Weights of a small transformer language model: a variant of SOAP for these matrices.
Each number is 128 + 24 x the weight over its row's rms, rounded and kept within 0 to 255. Layers, rows and columns count from 0. The size above them is the row's rms in percent of the matrix's.

# layer 4 attention query, 128x160, rms 0.163, rows 0-19, columns 80-159
size [111  89  86  90  94  85  87  97  84 109 102 107 103 104  93 129  90  82  94  95]
[[156 102 141 126 155 133 134 132 140 155 169  86 142  97 143  82 160  82 114 125 163  95 151  87 141 132 161 151  75 151  97 142 128 105 118 120 130 153 129 101 150 134  54 116 107 110 133 172 175 126 121 112 123 130 133 114 137 117 149 101 180 138 137 119 125 114 107 121 127 146 130 152 159 104 162 122 177  92 117 127]
 [128 108  91 136 123 153 149 127 110 177  96 128 104 121 102  89 123 171 154 118 120 117 121 165 109 147 119 138 126  86 129 160  99 138 102 160  97 132  92 139 155 139 178 102 149 120 147 104 144 149  94 136 120 118 149 142  81 132 119 122  90 115 129 116 136 105 120 123 115 116 114 127 101 112 132  83 132  45 121 113]
 [121  82 110 120 104 143 138 119 107 132 115 153 129  80 120  77 127 158 148 160 124 133 152 135 141 109 139 132 101 100 162 106 121 146 121 119 131 148  72 121  93 155 126 115 133 136 157 133 116 112 107  95 136 140 126  98  90  95 111 159 114 111 115 125 132 104 128 143 146 129 132  93  72 128 149 121 124  96 140 126]
 [ 92 114 114  94  87 103 122 130 101 153 144 151 106 142 104 133  80 136 126 135 108 168 137 128 125 144 105 127 161 102 107 110 127 173 131 148 145 153 101 127 101 148 198 106 166 124 119  74 118 133 121 134 126 101 126 162 129 161 118 146 107 101 114 129 131 149 138 150  96 135 135 110 121 140 140 133  90 103 122 129]
 [ 74 152 118 146 121 126 132 129 147 114 117 163 147 123 127 180  92 155 142 127 119 173 108 125 116 108 110 104 157 109 127 135 120 155 161 148 134  79 115 112  79 140 147 147 149 139 128  92 108 136 151 119 135 110  96 159 149 157 112 136  53 115 120 138 134 149 123 149 111 149 117  99 104 141 130 124 124 126 124 159]
 [140 164 173 135 156 121 112 133 146  84 172 105 125 128 112 169 169  97 120 112 148 111 161 134 138 116 125 143 116 160 125 123 158 109 145 100 132 101 139 123 115  86 110 130 100 133 118 161 110 129 126 118 130 112 115 114 164 102 127 152 130 144 117 159 122 123 105 102 126 141 147 146 139 179 128 137 147 170 132 145]
 [134 184 156 146 122 143 144 142  97 139 155 130  65 153 139 197 123 112 131 115 125  99 131 106 140 146 132 154 145 126 108 155 147 125 176 122 121 119 110 116 142  78 159 141 130 142 110 123 134 154 110 158 132 113 153 147 120 126  99 162 169 134 100 117 121 145 104 104  82 153 116 136 130 156 116 146 132 163  86 132]
 [153 129 136 115 162 186 121 115 124 109 129  78 102 101 142  96 163 130 116 135 154 115 137 114 113 132  96 120 105 135 108 103 128 107 156 133 134 161 131 141 180 113  79 112 118 128 184 164 136  90 135 113 120 139 170 106 141 107 143 117 170 137 158 114 126 143 104 124 157 129 130 161 122 115 130 132 105 177 135 117]
 [129 108  54 119 159 144 140 128 110 127 152 125 122 109 135  87 106 141 113 138 148 126 174  87 144 125 111 137 127  88  99 139 111 106 114 115 133 151  97 117  84 173 158 112 129 106 136 107 147 135 106 144 126 119 139 116 102 104 121  99 167 118 141 107 139 132  93 128 147 120 129 125  95 137 158  95 104  84 148 120]
 [107 133 138 123 116 132 123 123 105 174 126 171 135 146 115 136  62 147 112 167 132 159 126 153 179 134 101 174 162  68 122 141 125 168 109 128 142 182 117 129 159 151 203 109 149 146 119 158  97 109 146 115 134  91 145 168 110 138  98 125 108  93 110 132 131 164 145 141 108 127 148 114 124 192 132 134 126 134 151 141]
 [151 144 135 124 135 156 128 117 125 133 143 131  78 114 134 146 160 116 114 115 158 102 162 115 140 143 116 127 137 120  98  88 155 104 156 131  99 135 110 138 153 116 117 129 117 147 159 167 136  68 132 125 132 147 151 106 115 108 121 142 151 132 149 154 126 139 111 116 124 125 133 139 107 146 113 155 173 178 124 128]
 [159 145 107 100 176 173 103 129 162 122 119  96  95  98 136  72 168 133 122 124 161 125 160 121 137 126 102  93 138 144 119 151 122 112 106 147 138 211 140 158 188 138 103  90 117  95 148 172 144  95 131 113 128 133 112  95 124 122 158 141 177 145 149 162 122 111 126 112 124 106 153 142  94 144 137 122 112 162 153 120]
 [176 156 148 132 133 165 145 128 132 112 130  88 142  73 131 142 125 106  97 133 176  83 174 138 115 137  93 111 118 146 163 112 127 107 135 126 125 131 130 129 104 101  95 133 114  84 132 171 133 135 126 107 129 116 179  96 140 119  92 120 138 111 125 123 135 126 167 127 160 101  96 128  97 101 116 135 119 119 134 134]
 [128 130  74 112 143 145 120 134 128 103 116 109 141 116 131  83 106 138 100 136 159 162 148 120 113 131 131  91 106 129 119  95 107 140 116 127 166 138 128  89  78 172  86 116 142 107 119 115 111 134 143 105 124 126 113 117 123 134  79 132 147 146 142  73 141 114 148 131 154 122 122 125 139 150 151 102  45  88 176 149]
 [118 102 113 142 106 133 131 134 155 173 122 102 157 140 130 101 119 145 160 119 117 168 105 155  82 102 116 118 150 163 135 131 108 138 121 159 128 116 150 173  87 160 121 132 134 119 107  98 121 154 106 115 112 112 103 105 143 166 146 102  77  64 133 111 132 115 114 143 136 123  85 102 125 102 130 143  91 117 145 141]
 [148 139 160 161  56 126 147 131 124 116 143 125 168  96 143 169 101 124 129 135 153 111 148 106 111 141 104 136 100 125 138 100 120 118 161  93 145  75  91  88  76 113 135 151 135 111 103  95 134 156 129 134 125 118 152 168 139 164  85 144  79 127 127 111 126 135 118 165 143 137  72  87 106 125 157 108 114 109  82 131]
 [111 125 108 137 143 109 143 146 131 135 134 138 147 105 147 106 125 143 169 144 120 132 109 153 130  95 174 113 111 151 137 110 127 117 117 107 132 159 116 115  89 162 141 137 131 145  72 123 139 173 111 163 113 147 133 145 107 113 103 102 161  72 158 147 132  51 140 147  99 134 135 137 136 163 146  68 128 101 128  87]
 [125 137 100 126  75 125 122 122 133 147 147 168 152 163 137 156 102 161 165 154 100 136  93 132 124 105 157 168 159 125 136 135 126 174 142 141 156  74 127 111 132 148 178 168 165 175  91 141 108 166 178 122 134 124 142 150 129 134 130 144  82 151 135 109 136 135 127 131 111 130 103 127 164 118  98 105 164 110 159 120]
 [101 101  90  98 171 147 118 127 160  92 111 111  97 142 123  99 184 142 131 111 101 128 127 169  64 147 142 112 134 165 127 117 141 124 130 165 119 139 182 165 144 135 103 123 125 155 181 150 106  78 132 131 123 116 129 117 102  97 118 123 131 133 122 140 146 165 115 126 133 142 155 143 160 100 125 143 117 131 167 120]
 [112 113 113 135 136 160 124 125 176 122  88  85 145  96 147  99 116 159 105 128 107 158 148 175 121 165 118 128 156 150 139 135 111 141  87 103 149 117 147 163 106 157 114 121 125 142 167 107 120 115 104 123 126 122  81 121 137 102 139 139 112 148 125 114 136 156 141 140 119 153 132 116 123 134 154 113  74  94 155 134]]
# layer 4 attention key, 128x160, rms 0.145, rows 0-19, columns 80-159
size [ 79  73  60  70  74  76  72  79  67  90  91  73  80 100  87  91 106  82  79  78]
[[110 101 156 166  92 127 136 131 113 104  98 115 149  73 119 127 156 125 124 129 113 161 148 144 154 119 137  89 141 108 169  85 163 109 120 113 138 145 150 131 184 134 117 129 110 142  97 103 148 102 137 116 119 147 107  98  73 122  79 143 113 117 160 105 106 115  78 140 159 140 139 129  96 141 132 129 113 165 101 112]
 [120 118 123 141 125 139 118  97 116 134 134 102 113  84 145 113 151 109 116 148 190 133 126  52 111 134 126 123 124 130 138 120 145 100 144 139 125 125 167 109 198 172 114 141  55 161 120 126 121 121 118 116 140 160  99  85 130 190 111 128  81 178 121 135 119 123 100 164 129 139 138 102 117 118 140 125 136 136 106 117]
 [141 166 103 129 104 111 137 124 155 174 179 128 144 123 111 123 141 152 132 139 140 114 133 119 137 142 137 120 113  99 124 135 138 105 188 136  95 148 108 139 173 144 115 136  58 125 117  84 146 104  98 138 119 168 117  98  75 152  88 101 162 169 153 107 117 102 127 164 186 133 104 132 133 125 133 126 105 169  60 110]
 [140 106 136  97  88 107 131 136 169  95 116 141  79 169 142 130 127 134 164 140  92  96  86 175 126  73 132 134 124 165 142 113 112 132 135 135 122 112 113 126  72 104 147 131 149 124 115 160 121 172 125  82 122 121 171 124 134  85 146 101 122 142 106 135 130  96 144 103 125  85 108 135 131 156 112 157 118  88 145 141]
 [144 130 127 117  66 105 119 135 176 128 130 160 115 183 109 128 150 159 142 135 119 101 136 143 159 144  94 104 141 126 110 160 106 122  99 145 133 124 129 139  67  94 134  94 133 111 140 118 145 144 116 176 129  87 141 170 126 108 121 123 155 124 102 102 137 105 158  96 100 115  68 121 186 122 118 162 127 108 141 131]
 [118 112 132 169 139 129 155 146 148 126 147 167 146 166 124 146  95 125 127 126  78 141 132 139 150  68 145  77 123 112 129 140 144 123 151 117 131 137 144 142 132 137 120 103 135 119 100  98 129  77 148 129 126 126 107 130  97 106 111 165  81 111 137 116 114  81 121 128 122 117 136 117 111 134 157 117 104 109 117 101]
 [100 103 115 147 216 135 154 118 131 131 146 148 133  90 103 114 156 104 121 113 140 121 138 108 134 113 116  87 103 117 126 153 144 103  78 131 132 145 169 130 154 144 104 134 126 131 134 135 100 109 177 114 116 134 100 162 129 136 137 144  88 115 130 139 127 105 101 148  99 109 149  90 155 121 120 126 117 124 159 124]
 [119  84 155 117 129 124 104 139 128 153 158 108 156 118  96 144 120  93 150 121 137 162 144 134 144 113 158 108 109 121 159 147 117 139 176 135 125 173 112 161 132 165 127 136 113 131  87 117 144 155  77 123 128 159 115  97  96 167  94 128 113 109 121 108 112 111  87 163 137 125 118 125 114 148  95  97  99 120 128 131]
 [ 53 109 156 129  65 114 144 137  95 115 135 126 179 148 153 125 122 112 122 111 189 122 107 111 108 106 144 102 120 110 132 129 159 121 165 133 136 123 133  95 181 158 132 114  93 119 107 104 128 116 120 115 113 157 148  86 120 130 110 139 129 198 141 129 127 137 155 131  98 141  93 125 119 116 118 126 148 124 148 122]
 [129 148 138 117 109 168  96 135 157 132 145 141 103 187 115 121 132 119 169 131 121  98  91 137 131 127 106 139 105 175 109 132 108 146 132 129 116  93 105 169  62 108 135 136 152 109 143 138 143 182 129  79 123 114 140 135 146 153 210 104 106  76 100 159 141 122 146  97 113 109 118 130 109 155 125 148 138 106 113 125]
 [120 119 132 120 192 118 107 136 116 133 142 138 123 132 102 143 151 110 149 101 144 174 126 130 148 121 145  71 110 131 163 139 146 145 163 111 114 136 106  99 165 133 101 155 114 135 100 101 170  94 100 126 132 161  92 130 103 144 141 140 136 116 133 152 110 128  90 151 169 112 116 121 117 129 129 133  82 112 118 142]
 [157  54 142  76 130 162 144 161 120 146 147 105  99 132 126 156 159  84 133 103 119 156 145 134 121 149 177 139  99 126 114 121 112 151 139 117 114 162 150 148 107 137 161 119 144 139 129 101 178 171  83 131 119 154 161  73 129 115 148  92 121 108 151 157 115 128 116 142 125 128 117 145 115 143 104 100 117 135 123 113]
 [111 150 137 114 155 148 106 149  97 129 131  80 101 135 128 147 127 128 134 134 164 166 135 134 167 109 157 108 136 104 137 134 108  82 141 120 119 127 115  98 140 122  67 144  65 150 134 119 166 103  95 128 128 158 129 113 108 140 100 144 161  60 137  95 110 124  98 125 164 176 115 106  97 111 112 123 110  98 104 133]
 [153 116 128 134  64 125 128 128 101 119 107  80 157 150 159 122 134 100 167 154 140 113 128 133 107  91 124 133 119 104 127  83 146 135 162 161 114  77 132 127 122 160 138 116 129 146 128 135 143 137  72 107 124 133 127  60 124 133 124 120  91 123 102 141 115 139 160 111 105 127  94 115  91  91 126 125 140 129 109 106]
 [113 119 128 129  53 112 125 119 144 146  94 117 125 130 135 126  90 131  91 129 100 111 145 170 116  95  87 150 138 131  91 154 141 132 139 178 154  96 146 116  84 127 146 116 131 142 142 162  80 134 138 130 132 126 135 142 150 123  90 158 154 129  75 106 145 139 155 122  97 102 169 109 120 123 134 126 105 131 152 151]
 [ 87 102 114 160 132 136 125 137  99  98 111 139 146 130 110 152 124 120 103 136 102 135 122 133 137 123 137  90 167  87 132 109 156 142 117 153 111 110 143 135 150 171  79 178  67 134 136 121 156  96 117 128 136 128 131 104  93 117  77 155 126  85 138 106 113 128 156 100 145 157 160  79 129 130 148  84 133  98 133 118]
 [141 116 139 143 111 154 147 110 142 122 110 101 111  95 136 116 130 128 116 115 160 104 138 120 116 115  84 145 123 141 119 136 143  83 104 166 101 118 169 131 135 121 116 124 112 126 172 137 114 147 117  85 143  80 125 136 144 121 143 131 118 151 110  96 143 156 193  99 130  99  65  92 121  89 111 184 140 133 134 131]
 [ 97 114  90 132 107 130 104 131  98 140 133 142 131 154 130 136 120 144 155 114  80 141  88 136 108  79 123 120 159 127 150 122 123 166 153 136 148 123 102 123 100 117 167 150 163 144 114 120 135 131 124 148 130 131 124 124 135 148 127 116  95 109  95  95 139 108 137 142 116 110 108 160 123 133 132 145  75 115 123 156]
 [170 147 140 127  55 130 128  98 116 160 118  95 130 139 138 144  96 138 154 115 142 131 146 133 131 133 144 198 126 167 129 131 147 122 153 135 115 134 131 116  77 116 160 108 120 125 132 132 102 143  69 134 126 125 158  94 126 154 113 153 139 149 110 120 144 183 139 130  69 123 100 119 112 127  79 168 142 160 102 155]
 [164 161  92 113 122 120 179 105 164 137 107 148 137 158 145 124 125 109 127 112 146  93 135 146  80 122 155 116 130 127 119 137 141 118 134 142 110  83 146 117  93 150 142 107 120 130  93 141 143  96 106 126 132 168 132 151 147 136 122 148 120 123 139 154 144  79 163 110 129 108 135 139  76 108 171 107 119 151  72 127]]